Each number is 128 + 32 x the weight over the matrix's rms, rounded and kept within 0 to 255. Layers, rows and columns count from 0. Numbers have three digits each.

# layer 21 attention key, 320x224, rms 0.0668, rows 15-29, columns 0-223
167145102116135113098171139121151092058054144165141155146104146101149119142132123255166146121077149159125161151125121122065124105130125141140092131183195135157122113152154175093143149134120100102166109176170158112157156154123104123168104144135099122158077070117092142088133164124059096161138185184193145113128096077101137143095092207137106136154183130153165102154118147120154157144153182106098159092161144124120177185118109100140100125154111122152144129160146144166156137144069101130147118105111097165127176134135154042174178124136118189108158165154145130127184162142131046123159105176147075153126120135178108094117129117096121181138100131124092129125058135148132133181163
105177214126134135173128119141095137138171082112159144087083163133105101174141056123113137152116153131118067119138124089107044177089124141076139100112161125093118125145182162142137148082137158158141136202160145140090172165092127132158111115076132118073180169118142161096095136105102186106122151154159059113129155105134115167114156148162094157107083156115109130110138131134126133131178105103124103078135115136174106166109110131171164127136113152103144120157101176104143121170055144124115150109201149140096132127075113047110079153133098165164125157155121118122149147150153094170126130139238102148140188146124133120123088111070172124172189102198149077146134157164121086102122
093185195138100151135064139112220128148116092125079157122104120184161141110093124059175138080156149105115071090136059104147098132189078109171066166135170157163114118189118112128137100159149129146090168122145166100088103092091130161171162127160119139144102107060127127101211128117104165161127174135182154173088097111073100138147112086103101139170068098119138119101138070119154153183138110176165116165105148121152070089148112158184158167111131139154117123144046103087132077105126142101115145116115083110208129198157150134155126162153156176145110084095100110164137140094088156126142121143138139132115143103068105138142125125080164155175100085101174153080129152177151181105154
163158153100141104050123141077120116123153152138100129091121169112110221146123093141106110077116099071121112146082170135167100163133161092135133172133125137142136114119143089095059129163080070057142180190090126127139119140194075099162114145089071110108159126131189154134080116172147161114113143131106118105110150153159100090155183152126038134184061119151122126109162145144107157090123134126094123141165078069157074154094107070131129129106107095086122101088169145141155145151100175082156141061129115131175125129125143087148162161136160136141111145145152129105083090069117096077129107173130174057089061183109123125108114094092144100129104141138116191176143117138173089133091
101114103128119123090133125138133073137133100125099151148142180175134092153118139175138149156147113088134116142124183094123116170112141159174159153114083132142101192148131090171154132114146066149154148118167151141133126170086186182051142145173157155152141124124165122148126170092144172119065133113150074176073181138079130184107167049135088166137132138140136123069101154128116120087105119049200128132122116110137101157140132092046091104155129173089182158117177090156116139132164096100121103143104142103097131121147085165178082131122124056146090096099137101107136132228091126138103181117042159064122189123151169090169110135182091172118153116113122097188057124105139102194162
102143110128122114103144131153153167194084116108113155183111098134147131133116132134122159122089157101168163129052140167174209118152108130082189128088078102095112160131103146107126073121144129142060151125149128102118196132122106103153208086109129170083079104127122097169147154136177144125049106109179144155088121148134106131065147114090148129119164094134114193111102145153147162085122189209118101140189094127155189145169125163127117125153128146069176081145104131127148143086148175121155147190100126024107122095158119116089187137097138125154127097060124132209106109093137125124092056139157076092189157197120185117140095134111106124083113096146143144116146117132140122155144
111129135125101044159129084154162160158136119168157143124160103077145135130138121087184101204167078108152120115078113099149066052110161110149100168129118178197136081143088149176113097089124123072162110139133095182079125170101151143145153125119122147148089124172145123094160096119112172059121165132072148134129086093164127167098232119083218116203130114088083096150164147140160129134142137115135148070161124122099079122157107146084118114149180097115120104138059143113095192098151118100126125136107119141046189103101139165146152157049095170133084129148210170137140122194128092169166133087108115167034127114174091172133142149144128136170150155125125141170099132125081196112127
144152177147101127125071154150128152111156092136152107143070174183111129170205130173118119160143136183106131150164194123131127112108171179127097118089129095091072177133154164081105156152153123171097151123161111099122180069149084107143166090141123194129101120150074118126144147137128117163149160175132146081143139138081112184118122187119134114146216031118186167118143122103100117128167120098118082090155145113110122160053093072107137090113155091146160153176147120135123094143110112113081094167074119135102126145152127090082046135135108099196161137129154154167146124115146127115173152179128140102077086130067152102165114181151154159175122093121189124130107113138131131139110
092113186109139141145098186147124155068153070060124174131196100104095102109148125130157073138121143122130141131125138108134133154124141131090159061093133074122139061101109122168105139113130118084107120134129148127120083157090160102104128054086123065161091086220083087187101157128150137130101116194115097117132194086100145144143147134113086138145120114173174162137085143161132086108183147155117126108106144182091110179092120110074131104108114183119155217102097147129144095097076125111097094120087097133110158161096182090116135114096093088101088076052128144126096088105109163120052099151088150126151084143156182115103110128069158097154186145136147143158119089141165089137073
114141109136133125093109105074166143183098151118092179158112124176099145134033167101158140120135085137149122137182109078159146113143088120129119184107131179117135094110126131185103168182106103118090075111101141161166107131177154154198157157134158111146103178141100170104155079106126206079160132147164145110152116112168134095114126137113093121150095080123116103091113118142106109144165068139108094132109096102136138098085135151133131094139080118108135132111093155156111114098128082148152127102104131097068123121158053117132148180138146132121060092135161103080132141120060197102119172100075171049151148102100117128171138105153086126148047076126134193139113136107151168099142
149113123129076131185143150132116068110106150162136152101125165077129139207161135182123163202144091164093143122098209089126109100156110121094132083154141178145153140128090155153187129176123166130165155132168215145155088139090156088139121108085091159123178118110092115197107097089119128110142161140118184148127133128145097137122064124124095119166128137063163174111152166090147059159153139124096061107115125142088181191144121149140090073151156095090134061144171084080175072148076135093107133051127136108091119102144113131102116157159145125119163141154133123117123135149167154105141151165115111069128107114151127103147128115095143105076203088064162136123138093137165085105082
151118137128078048123066096135120087115125108125110135171111087129066146075103133136119139117102106184206110159071117093120127135115097137091146133158133148134110078148088106129136084111162160125144122080148147136050153106156135139115149152137146095154142149149152109115168145152171105134134097153128130171136101164149115109156099158104167057083178159163122151154176146174161114130128095156163125131101127135167079067125119141093125081128112157113087160142137129084080100089073152159179147117122137119142116166122157133040124138103160142106146099105069123126138098063100188133162051114119166117175188141119136082102159146098107101104139165133118123168150123139075090150136
141201150068076080169119072065133124109097095169160156144131107132115096134029135124141094110123111087140134126105094146154120136141129107096115152136178132149099129096087097095175112105139180139136191155116102088089099136172119074159131138142156079074080140134167164151106131120199130079160099158134112146148063142119149168112136156122101141147163164197126093123165130184135128116070152102066114123109122175149112084165081135119113150164161199047186117145096147174152092149180087138123115127060070155149133092098080136119149135097163191130165087113142084156092132131122102119174101157110131122195146102119149066164179076128147116134123103112096081150136156147081172128168
160134121190172108133103120059161160115095103175125129112092133157094116183164140148153103042108127170130134130135152182130138074155131123154168111132134117083143111172078143131062172106143172155171148084098176123089096083117123115085083068110101122103138105089119099139114138113127097141159171104094132122112151159176125162104153169188103072095082071159061127074212102148093114166128107137133121113089157157104138147125111160156145139141119100106201106126132110120071114124081137070171109086166121134149184120097156154137078162084195110133134115098116107179129132151108110153153136121172110089134164186143172159120133106198125122160142114132106167077087049078170160189145
143132134143171156164131141157117144134112122097149075119141153089142117116191128172145140112118161158098145143156118042094146109135167148166108111133123055075149148106119137100111134173197104167140198124182161135174145108168080076148051163126107108140116122092162108132124128154078157129108086184102102095140116119141140071141170115081072100118156072145109146124144131178119121076133114133101119143167186136138108166090135106140089079082143110154191113129134129102123204140151104122122106119109131088093139102148150117095090088142124151165127119070139157188090152067109099125091150149093046136045115078122159108138147097125168151124115131129116137114116053136142041187139
# layer 21 attention query, 320x224, rms 0.0661, rows 16-29, columns 0-223
160112124142057110133087107162108155134092130170130121132088119152133113153186073100131109136128115117106108084185127184067094047123110128120118144047160139129098093165151113154112127165151122232113125120102073052176133111146149106076084176118095133087122133141092103122107146142127141147126077130171142098133122068145141114156133152143122121156104045102111179149125116148129102145123155101108093113157087133159106162104154119107166108106121219133152097094137098083143128104136126184112118179108083098154101113079084051114125162142099188175099126133147162167150134163158146113068081087131144116131085153100080179168176143220076086034091124138112147119112151083111170146091
117122146141121134107195093130153136065139171206144165127120125106144106075074065126063128148187166120101222076151114140125091150101166145107167148114152099133102070137082139112163126084144181136122090121154131146152105135185120032200084184087119160090141114139113143095121136097132127105114133160123132137109130157138105131065100129097112128152126039059142085109106176101081194085094121113135140181100155122103124027124138210136127063136131144124126159105158126124108119143107208069149160201099121133141175193177142111120144114136116151092138083120157146148113186136133086136125151160092148156173150185116159138123097142113146154092121073139106152131149139125138132183130
192097155111106132137179136149140134118093127132073071113139141113125111169130063130145172148112179120138103120125085171139121144136124147115192170156134114126147123149091157183160090112117174133102136101157154106115114101114152128072096168117152140157147200133100117202161140142163136134133054104123121097164064117167094139102103183093111120074117081112120101155104124169104098155158086129111166163170148155137108066165154098108096121122153129119111121131095095050116135141152097092135133060191162121145099188170143120081084063105142113115205126147126117086174154148188161139136098174160138125179092089199139127073159177130171025114132174146162140142075103124117150132146
109143088147128081190084176185095153171137142121135127198042087172127145155130131126126184162123106108141073156144114079124188107068092119124044132167116110112111152086152102131159114119107118124124160097104133122111108145141148087131140107138123154089108191151138125173134125190082138053146107101092154017193154166145108139103160207164106168136136135119199155098098065172150129096118125180115184096073163099114119114148128157114164123097071168155099163137103156144078115125103127188084183153133073134020157136147166156174080104111098154150091126120163119122146173118132124122149094102116157085082110142131215100086102107104119161204169163168122097085118119117129116103111
142099126145094169128150095038075101137151116098148146083102093116146063137129134178135157162113125111132116092177150113164111103121134116167061092165135089108126146087109161123097089085144159147131134111101124143099115156122146164168098114131119159000151149185098130128139166161175139100171138118059133162161121138061071064101151108137135113080102158089069108088127192033142108144102157132133124088143097159102070099077072132070095125142164081111083105138144150121139088174161128133130169064108108122074115164114103096121188170114131117191150138131123085105145102174180122124089122118123119112070078124153175156081138120098077120151218130113127131120149092100092137087147
143167161090174157125106140190183155092088096140094074154113187104158135135141139181070109117187128073144076134144125070150102141112091132137117099141184115184088089163146181189094133140124097084172129131134098159179075090186143119191102113107113131157115129092104152140077155132151140162127105101074115143087036098130123149106108061194074103127173122134109131089165129087182095086101119154118130142205097179121191127109114168122139107160148106152078193106155168159155143090085107088097110053107139135138159170103135136153117128156186116131100103102137149145077147125150148181178117108202112130124111166095163117138126092173158141162068129194146124147120180128094125062129
139122143115051126088069150113132123191117183104110094107177117165133099092056078125108156143058123106171135105120158167098120094127097102132125163134061052099155094106079091142150095156086144137165139136091101133109176121121120114116122142159102213118137097101139111128100157065143140126151129171158107107135120189132130115160053159147086168121092155104145132154076120113104164078195178145121153122115119128082094134093028081140128177173106136069118140115146127099126133162165077133159149161101081123146074126093106131126082153113141178133181088132179136120148105127087177104180124129182099166160200099147140156080138090126078141089140127191119156115066193174105133166139
115085105128108159196114106073141120133094152138108142124120107120142179137092076140131185155112154175101092109105127068046115129169155106136104123176027071170155115114109152101085178109112114169172175026138115177082126160166140116137155087125167106083120102128149151104150149158162173104161144125103142109158195127139145152117110142177131084134125123129170199080105138116124080088115134108136100151085136082140083172090115077094110146090102121118082203113101184048145154120103156094077139058103099122120174120106146195117077167081151055128106105105169068095069125116121114125142172108129171162131105078142157136152110122133135097117097110094066144152124152193071145152096
130163166173141151112169144183180142133077107103140163146153198097148136056141133154142140168145122102138165119112107117098104141143134155100190127146172147102132125120110155074156112117126169134167094141148079135201118174087078140158120169126162132103123110140112135116105118105128130125103178162126135162105065142129136183134111123124086081126157140137140096096144117141056144094142097104201161103122102131123156136151163159164105179161173072140124110114180126147104180148138155156117076084181087186156124163150038117186072161113097158138117080087111121203071155123125105135076122107166140161165163157104138110142103090107121149152197158217120105125133131125076099125175
085183084185119112122081146095133084140105116118154108190038122103108127122125050094118165074098160080175155164120141122092096131139152116132121145149135204058092084147183101142147087086099156058094168131141098144150160124158090091137144159122189127180130131158061123154132137166147205167072175130141175097167171059070173137143127122161145107155130165110126103136202117190124153121135128163106159101144108098117154116138208157142127144149118113113080089130129145132111158142138150144169099105169140144147142116099165176150099136116085148134086181090109189122140134111152112076124137098154130118132173156135154169136111147093089116103101203163117179086048094125132159172097
107101142100162157063165111125142085138114131117103115080084107135140124113113143184216124132137115071147149124139106130054106127084098107094112108132079155124139133079150152149126110088155099093104077147067131173130108132151100152139105109116228074135129162128128159120124087109115081120187128155166136161090037155105131072168162157099077094117097115122122096101089086104072172181145138132148122146100129128146122088141088105129113148104142078159125109167122171090106166183147109113107103170140145049132181149184159146113140168137116102108157117132154172124093107110185078132197145114121134135093159131154069181128171179165101129091124135080148106136132024152104154103115
114186195111137136144110135119133136112140166137123074165114087116051109123079127134145143096127157080095114128115079115165114190134118025169114111157087160098200165116060140164168118115078110146132128119165113151152119072136144132111105171094080200117178129138114119089087219135139123078169152095156114168104133097131130131152150100144093129129097140106099115165133085155188183143124118099103065106079100155149154146109107157147118093152075153168146118114186184106098133131049109152124114148134180111126057103145121080163140126160129136097119080168083136120123112140180109100103147091081154107138148122125115113138144136183078191137111118108135153099118195139113116128067
101121116146115114120147092111166095147176133081170157129108097143120110101161107128117130150210145131079168123113100157134103126155127128103117148160132119066154098144092163103172114157143167033140102129041128107126191082122114147122082065123108123124079116098182098169131061074136155156088103129147122137153089194122153155136138118158148168065207063149119119097105180164150115117163128162139158165125094149114143129165100088111099138109154142171157096168123126139117127136165147125074114167131163153137142138122116122143055188184126140126157135125142110088065137145114137156115147104114149067061148140127150098172114128090105128119122173108122161170119137145063175046112
099067063077093112101138136153079100154125151050176144110139069066157134106075093094156125130051121190139080118097120134160149093107146079164086155149138047103200084125128098138166104158150127138075137130119158093153126158065124127082075117154082138132108145117115102150177115152143116160170125163148165096134159202120161064096107089096135106106090140111117141193169128092111098085178154110103132154122143136146105164119113114115086108096071162149120089168086106115106114174166147120175161130194122127157169100107212184111088110154109151164146097119084138136132170160071094144165093102140108107098164162134128099131166143183118110128111143124103120096130060142095066159142